Weights of a small GPT-style language model, trained from scratch on English Wikipedia: 13 layers, LayerNorm before each block.
Each number is 128 + 24 x the weight over its row's rms, rounded and kept within 0 to 255. Layers, rows and columns count from 0. The size above them is the row's rms in percent of the matrix's.

# layer 10 attention output, 64x64, rms 0.299, rows 0-63, columns 0-63
size [105  97 156  96 111  87  91  81 100  91  88  93 108  98  93  93 107  99 113 120  71  88  92  76  89  91  92  86  87 115  90 115 107  83  97 106  88  93 103  90 162  91  89 108  82 102 104 107  72  93 104 102  99 111  88 116  99 105 106  96 117  89  90 106]
[[144 152 127 153 181 148 108 143 123 149 138 114 119 136 144 106 113 118  95 134 152 100 165 128 118 144 109  98 141 126  93 130 117 151 125 133 148 127 102 127 147 117 131 123 111 124  74 117 138 151 109 140 152  92 162 103 143 128 194  70  89 174 104 125]
 [ 64 103 138 147 110 125 100 123 103 139 141 155 121 144 193 178 175 152 128  97 113  98 106 127 119 149 131 139 143 150 147 128 111 143 167 148 139 124 165 123 125 132 147 122  86 173 131 162 129 118 144 148 164 110 151 126 126 150 102 156 124 110 112 136]
 [159 141 118 158 121 147 131 111  98 106 116 107 170 147 113 112 141 153 143 148 129 123 118  99 127 141 123 169 123 147 173 105 158 178 170  96 132  77 126 108 137  80 151 120  90 135 170 112 133 107 134 126 111 151 106 145 135 120 160 139 135 164 162 103]
 [126 114  96 141  67 151 171 153 143 145 111 152 157 124 116 163 122 114 115 126 138 119 127 119 189 135 148 129 132 119  98 100  98 144 169 110 111 117 110 117 137 122 131 109 104  89 101 104 160 130 116  82 143 149 122  75 116 159 139 150 165 130 127 154]
 [157 102 164 104 132 142 125 119 158 121 129 133 114 109 164 141 137  80 102 119 140 123 126 134 135 118 168 139  85  85 130 139  93 146  73 127 128 134  79 135 163 128  88 131 137 118 138 148 101 108 171 186 128 169 112 164 121 146 147 128 121 134 133 137]
 [ 76 163 102 132 152 128  95 136 155 138 147 136  83 154 161 118 134 137 143 123 111 117 134  76 119 120 163 103 180 135 109 119 133 115 117 118 135 103 135 131 149 176  97 165  86 167 135 125  94 134 115 144 115 104 139 132 116 134 178 102 141 105 119 151]
 [145  95 160  98 123 141 105 126 177 136 129 107 122 173 107  84 123 140 114 131 133 107 116 145 190 122 142 138 124 134 123 133 119 112 141 134 104 199 109  88  77 126 146  97 135 115 110 155 129 166 146 121 126 123 165  98 120  98 111 132 116 146 150 113]
 [105  95  60 171 115 136 124  82 167  95 153 115 103 125 131 143 127 136 110 121 138 148 132  99 152 122 142 123 125 109  93  91 131 125 109 141 115 134 136 109 113 124 147 158 148 131  74  90 112 105 184 119 126  99 149 107 103 153 144 142 164 117 145 135]
 [115  88 130 161 166 110 157 138 190  94 138 143 149 136 130 123 156 100 152 124 129 161 106 138 121 173 101  81 119 149 110 114 131 127  87 150 120 108 141  88 118 147 146 113 150 167 154  84 112 140 113 108 158 118 123 128 121 164 133 108 120 107 132 163]
 [131 130 143 121 123 132  91 131  97 108 120 102 123 102 159 164 111 138 109 133  93 118 103 140 144 132 121 134 132 122 156 163 125 105 124 111 149 116 101 142 146 150 151 123 128 153 122 139 116 143 147 146 121  90 167 178 134 154 106 179 136 206 109  68]
 [143 134 130 122 133 125 113 167 113 146 107 134 145 104 151 135 119 156 121 182 159 143 166 121 108 146 112  68 127 115 129 132 129 124 125 120 193 131  81 151 111 146 136 155 155 127 114 113 157 139 171 113 128 111 103 141 159 154 160 130 105 142 134 191]
 [124 129 135 168 102 141 117 135 139 128 142 142  76 155 117 123 121 167 139 109 165 154 111  86 131 143 128 158 158 111 134 100 122 121 119 167  64 127 150 111 138 103 136 146  84 147 130 152 124 161 175 160 111 151 132 170 118 107 121 130 126  99  85 140]
 [115 143  75 136 150 105 126 109  75 129 134 109  86 140  94 124 119 152 115 138 110 166 112 168 159 103 156 135 139  89 124 142 113  68 118 100  77 133 141 114 144 142 119 127 130 111 119  84 129 104 130 100 134 160 109 136 155 110  92 152 121 106 128 117]
 [151 183  84 106 111 123 133 136 112 139 133 128 125 107  87 125  79 161 130  90 145 127 130 140 116  98 122 111 100 115 117 118  94 142 124  97 114 134 116 145 151 113 150 143 166 133 108 118 138 105 138 122  79 113 121  80 139  63 108 122 136 131  78 102]
 [140 166 133 148 163 138  74 128 140 159 156 146 109  73 145 104  79 152 120 132 128 154 122 127 121 114 136 118 130 126  82 145 143 110  91 154  97 138  87 118  98 128 119 109 123 115 105 152 119 139 150 118  93 101 111 129 158 109 163 177 120 154 151 146]
 [138 116 124 140  88 148 149 115 111 148  91 119 131  78 151 126 141  92 155 124  98 126 115 152 101 146 127 177 140 130  97 170 156 129 183 119 130 133 131 106 129  90 109 122 131  89 104 135 161 146 109 137 144 133 118 136 176 145 172 139 142 109 165 162]
 [133 100 160 137 121 123 146 132  88  97 118 146 122 141 142 111 131  96 104 100  84 135 124 129 135 120 111 147 120 104 131 117 146 153 126 109 146 108 111 166 155 160 103 145  97 141 183 104 150 138  85 106 167 160  84 131 106 128 123 108 174 146 182 143]
 [ 93 130 143  93 158 146 134 110 138 134 144 113 160 135 109 119  84  96 144 111 141 162 122 133 148 158 138 124 110 136 127 144 112  97 101 157 106  82 135 148 128 145 157 128 169 121 132 153 147 130 113 120 161 143 104 114 114 152  95 169 130  49 116 165]
 [160 160 157 115 127 105 120 123 139 123 133 168 199  86 115 138 139  85 134 121 101 112 100  99 117 125 117 108  82 116  98 117 114 160 126 118 163 153 173 145 112 125 129 145 155 168 111 102 112 156 136 103 152  99 129 118 115 111 153 150 138 155 110 147]
 [144 111 146 119 164 128 105 121 153 147 142 145 103 112 178 125 146  89 111 125 111  81 111 114 101 120 162 141 113 101 187 132 126  97 136 161 142 146 137 110  93 114 120 135  90 168 143 139 128 109 141 157 120 140 189 110 126 135 141 135  86 124 101  95]
 [ 95  97 124 122 174 110 113 172 121 155 102 151 112 123 133 177 128  93 161 162 150 140 129 133 154 163 128 125 121 128 135 115 134 154 135 130 123 120 120 143 107 128 168  78 127 124 183 123 112 130 122 148 128 103 102 135 111 144 116  89 100 124 196 156]
 [ 92 128 106 124 151  99 139  83 116 148  95  78  94 151 181  83 141 120 142 109  88 144 119 137 131 122 139 160 130 139 120 133 134 158 161 113 159 160 112 126 111 124 146 120 118  90 130 144 112 156 109 132 142 110 164 146 198 129 140 113 126 147 141 141]
 [125 154 121 116 102 140 135 142 103 127 123 163 169 111 118 107 170 120  79 126 148 124 110 118 130 154 121 156 137 152 144 159 175 137 130 117 169 176 126 137 138 111 143 126 153 147  96 168 144 122  65 135 104 146 112 143 124  87 137 138  82  98 152 139]
 [144 148 140 123 108 137 131 111  97  84 154 132  79 143 115 137 141  97 124 106 140 130 160 141  92 119 166 101 159  89 149 154 156 123 119 104  67 159 128 105 146 128 120 164 139 132 126 153 142 157 154  99 140 191 116 119 124 144 141 126  93 139 108 101]
 [111 165 124  79 120 116 121 114 143 140 166 101 102 153 145 116 150 139 145 120  99  93 132 133 139 138  92 121 110 136 103 128  94 101 166 153 169 146 124  94 116 147  93 168 128 136 146 160 125 110 103 152 113 107 117 128 178 116  95 107 187 130 121 108]
 [122 135 165 129 118 148 130  97 152  92 138 128 147  85 142 109 109 133 139 171 140 114 123 131 179 163 144  99 131 119 105 132  97 109 121 139 167 162 119  85 127 122 147 102 125 115 106 124 114 160 137 136 124  94 135 129 162 124 126 123  63 198 116 130]
 [126 118 188 145 156 103 125 103 163 104 143 105 165 143  77 144 109 156 104 138 121 166 127 143 116 137 121 145 125 106 146 133 102 125  84  90 139 119 116 103 109 120 122 104 163 123 144 115  93 129 128 128 143 162 106  99  66 134 117  93 150 108 101 142]
 [145 149 130 180  89 114 143  99  79 144 142 130 116 127 117 149 164 112 134 114 112 116 128 112 145 130 142 181  87 153 135 141 143  84 140 137 108 135 140 151 155 112 119 131 129 118 118  88 165 139  69 129  95 132  80 129 132 166 102 140 107 127 165 125]
 [136 141 108 148 137 119 148  91 155 145 116 112 101 131 136 136 146 173  98 137 131 141 151 105 161 151 145 129  93 119 157 114 106 126  90 129 128 120 127 151 171 126 142 134  95 133 169 118 104 111 167  97 134 122 124 117 138 128  90 105  71 139 119  50]
 [116 119 124 120 166 112  98 133 109 108  83 103 105 131  98 158 133 101 100 145 133 119 148 146 123 150 112 138 132  57 108  69 141 117 152 158  95 101 131 136 111 126 138  96  63 114 148 150 150  99 118 116  94 132 137 130  96 142 132 104 119 111 115 119]
 [134 193 150 131 150 135 120 154  84 104 132 164 177 118  96 138 117 139 118 112 196 103 129 129 123 128 105 136 104 142 142 135 138 153 110 156 135 110 132 131 158  87 147 107  99 155 163 105 136 102 145 119 102 120 102 134  87  98 118 116 109 140 143 159]
 [150 143 101 115 134 111 160 136 133 126 124  97 154 108 104 151  79 140 148 153 131 109 144 106 108 113 113 102 139 196 120 140 161 140 103  95 127 142 169 133 168 113 103 136 163 114 103 148 127 107  75 104 151 112 115 150 123  99  78 120 126 139  99 124]
 [131 145 196 163 127 100 141 135 128 117 141 103 117 134 117 147 126 151 135 125 129 133 130  88 151 150 113 127 142 135 125 112 164 139 147 140 133 146 139 119 123 180 176 122 139 118 157 119 125 171 181 170 106 115 106 142 118 129 153 106 167 125 169  70]
 [142 131 125 143  79 114 127 102 140 135 120 143 125 107 155 172 116 155 136 183 169  98 122 125  97  92 137 116 152 172 123 110 153 122 149 147 143 170 183 171 117 120 109 147 137 122 114 160 114 140 128 101  88 127 144 137 165 138 142 130 108  88 147 132]
 [141 130 100 106 143 170 140 126 125 150 123  94 119 143 156 112 152 134 135  94 103 167  79 127  88 137 126  83 155 151 140 117 139 132  76 113 174 101 130 148 126 144 139 121 110 129 161 112 114 110 100 174 109 129 143 121 178 113 131  90 148  95 117 150]
 [113 118 183 127 109 156 197 144 103 129  94 145 133 140 105 144 134 110 125 142 149 137 161 114 115 145 123 128 124 131 168 107 117 132 173 146  79 139 149 153 145  98 142 144 135 152 118 125 168 122 164  92 120 156 115 121  93 150  99 117 159  94 146 102]
 [159 104 159 143 115 130 145 148 118 135 128 169 147 130 131  90 150  97 151  97 142 114 137 158 112 146 104  99  93 146 142 152  95  76 124 140 122 103 101 147 130 128 134  87 115 130  88  46 120 141 101 118 132 166 130 109  85 123 124 115 127 141 125 131]
 [167 130 130 163 135  90 118 188 174 117 128  94 144 142 122 135 104 127  92 128  67 141 119 122  95 122 152 146 139 159 105 139 152 160 102 120 163 141 111 138 104 149 152 153 131 118 101  93  98 120 123 138 151 114 156 160 120 112 155 136 106  97 155 111]
 [109 135  92 154  90 152 157 112 132 121 135 166 136 159 117 126  79  87 137 130 136  93 100 148 106 151 103 120 137 108 106 176 132 112 103 152 102 110 105 115 127 121 135 130 159  56 115 145 125 164  97 132 147 148  94 117 134 101 135 132 147  89 138 126]
 [140 173 136 105 106  99 151 165 149 139 160 177  87 127 158 143 131 104 113 133 126 119 131 132 160 122 131 119 122 114  98 173 100 110 125 105 101 162 137 114 103  93 145 140 155 152 100 150  71 128 128 144 143  78 140 133 140 124 109 128 155 172 105 126]
 [118  88 129  92 111 109 173 116 117 103 143 150 121 129  89 115  93 138 151 130 103 133 146 121 131 133 130 143 125 150 168 137 155 153 138 139  95 104 140 161 139 143 117 136 157 121 159 128 129 134 118  93 102 143 132 173 111 132  42 124 154  81 143 104]
 [128  80 105 103 109 110 105 114  68 161  83  96 120 123 116  84 128 128 163 135 138 119 124 110 126 118 136 147 155 162 127 129 181 110 183  96 145 129 105 145 174 124 120  90 125 121 125 144 146 108 141 107 113 110 138 165 127 124 132 143  96 131 117  97]
 [120 105 114  80  86 195 109 130 173 119 152 126 142 148 143 147 123 150 159 147  83 121 119 116 141 132 136 123 104 126 109 140 158 134 103  91  81 140 139 137 108 130  74 156 130 168 125 144 135  95 102 128 156 120 115 101 136 132 107 133 156 120  90 128]
 [161 126 133  91 133 137 117 139 139 125  96 146  99 116 101 128 120 121 108 106 140 173 158 121 127 123 134 143  97 125  85 128 153 114 129 151 112 175 135 192 201  97 133 101 102 115  91 136 141 138 110  97 149 156 112 115 117 131 111 155 172 127 122 134]
 [126 122 109 148 119 131 105 172 110 163 121 146 185 160 127 126 114 173 139  85 121 118 150 134  89 113 115 141 176 107 119 111 126 108 121  88 183 108 116 119 121 104 135 138 142 148 161  96 136  85 105 149 170 139 138 150 119 103 133 132 152  96 139 123]
 [101 111 132 125 178 135 114 157 111 133 145 145 131  98 127 119 103  80  97 123 163 113 157 113 113  92 102 114 137 164 134  98 142 167 165 147 123 139 103 155  96 137  89 120  99 122  85 128 114 138 143  77 112 111 125 104  94 112 175 117 145 146 142 136]
 [ 74 120 140 131 153  96 146 142 186 116 116 145 158 157 148 154 123 129 129 138 124 133 143 117 105  97 101 120 105 127  98 112  56 121  76 113 108 118 133  83 119 133 132  99 140 165 163 140 116 136 129 113 132 113 128 118 102 133  86 102 153 124 126  95]
 [102 156 101 150 138 177 101  78 141 137 143 114 112 166  90 128 140 132  83  98 153 164 170 132 139 124 141 135 116 108 146 150  98 115 123 115 132 141  84 100 130 159 113 123 153 123  99 146 131 165 131 133 139 116 108  80 158 132 139 147 115 174 109 103]
 [ 71 125 151 116 122 133 118 117  93  87  83 100 123 156  89 110 151 133  92  97 144  93 121 148 151 110 135 136 122 134 159 124 108 150 150 143 104 116 157 164 123 121 109 103 121 149 167 137 154 115  84 154 149 136 141 128 133  82 117 158 119 139  81 130]
 [175 126  85 114 135 108 154 138 119 130 106 106  86 155 126 101 113 124 188 118 136 121  88 152 117 127 145 134 116 138 165 114 141 111 167 154 128 128 141  88 129 152 148 118 126  81 104 153  77 136 141 138 101 160 146 109 113 123 149 127 154 134 177 147]
 [ 95 149 161  91 100 154  98 134 132 114 101 123 128 108 126 142 125 148 121 140 155 126 154 134 100  93 137 159 180 143 148 175 212 115 130 127 126 125 175 122 103 137 152 134 134  90 113 111 150 128 128 122 127 120 161 132 131 162 124 104 113 151 137  93]
 [129 153  87 159 156 101 165 142 124 134 130 139 133 147 137 152 149 133 102 151  93 115 146 181 125 100 155 148 104 108 147 134 109 152 119 145 147 121 186 128 147 112 141 175 160 128 127 158 142  91 100 133 125 163 135 163 106 151 132 137 137  97  74 139]
 [152 123  88 138 130 134 147 137 101 123 107 148 149 109 111 120 123 136 155 119 140 143 126 133 158 148 158 157 176 115  95 128 126 106 139  81 158 125 104 135 162 126 101 130 159 120 110 119 161 109  76 131  66  82 134 134 113 138 104 185 141 119 160 130]
 [137 105 133 112 154 117 141 163 139  98  72 118 121 126 119 130 181 125  86 126 135 157 130 133 104 113 112 116 129 149 125  53 141 143 149 139  75 103 132 182 122 129 106 108  91 148 123 148 168 105 147 139 144 136 153 126 123 112 147  89 137 130 143 132]
 [134  78  93  93 133  84  90 105 137 113 134 140 129 108 117 136 129 167 151  58 144 108 167 126 108 147 126  89 157 182 101 104 125 117 166 131  98 158 129 146 119 143 101 135 135 106 115 120 133 113 145  83 153 117 119 126 107 147 142 143 131 124 139 121]
 [158 164 157 110 129 156 173 122 164 121 158 142 128  83 126 110 123 104 133 127 155 140 116 122 146 124 125 126 126 146 152 179 144 133  81 157 151 118  88 110 131 109 130 114 186 124  95 118 104  89 114 112 163 123 121 130 163 133 139 177 121 121 110 161]
 [120 144 138  95 121 125  79 142 108 157 184 131 147 145 146 119 124 148 111 173 133 170 139 125  90 134 137  84 110 156 129 147  99 111 128 113 112 140 151 146  97 157 127 172 144 131 162 140 116 154 137 141 128 120  94 113 146 117 153 146  59 131 107 152]
 [133 154 106  97 112 124 129 124 140 144 147 130 149  97 129  86 126 123 177 159 111 106 130 123 181 105 128 133 133 116 123  99 114 179 142 149 155 138 149 105 111 129 127 170 126  65 104 135 127 108 145 130  90 105 146  68 127 119  94 148  87 117 136 127]
 [131  98 148 138 125 124  94  78 169 147 122 124  89 170 140 138 162 122 171 131 149 131 146 107 129 132 126 125 134  85 109 130 103 112  89 128 153 107  73 133  99 118 136 112 106 136 159 115 141 147 197 137 125 147 139 127 128 134 166 121 134 139  79 115]
 [136  78 145 134 110 131  96 144 100 155 129  56  94 100 120 116 160 153 123 151 148 135 108 138 141  84 163  80 149 132 125 128 138 138 137 121 160 167 176 116 122 133 138 142  72 106 111 102 129 100 126 137 143 105 110 144 153 148 140 117 115 143 139 132]
 [ 99  93 123 148 142 149 115 127 115 153 134  86 129  92 142 147 154 121 135 159 105  79 108 175 107 122 120 156 134 113 144  86 136 142 134 128 149  95 149 117  96 154 103  93  65 144 147 160 129 144 153 157 146 111 153 115 113 129 131 122 117 161 101 165]
 [125 145 151 149 119 144 140 131 131 128 131 185 174 105 152 121 127 158 123 127 114 121 107 139 136 156  80 118 187 129 137 148  76 127 111  96 154  95 128  97  95 128 119 112 138 149 157 172 100 144 134 166  93 119 165 110 137 127 126 142 114 162 156 140]
 [139 122 118 120 115  83 109 157 121 123 111 129 128 161 110 108 132 132 136 162 115 129  94 141 134 129 116 113 109  87 122 152  71  95 115 132 115 101 128 107 101 151  92 140 160 133 185  78 142 131 129 183 112 182 132 150 143 151 132 118 149 137 150 159]
 [125 135 100 163 119 123 154 110 125 134 170 113 141 157 161 137 111 138 135  85  82 166 118 152 136  85  78 137  93 118 137 128 138 122 138 151 126 121  94 119 157 127 126 155 178 139 143 121 110 156 115 145 158 149 102 156 140 120 122  69 138  93  98 142]]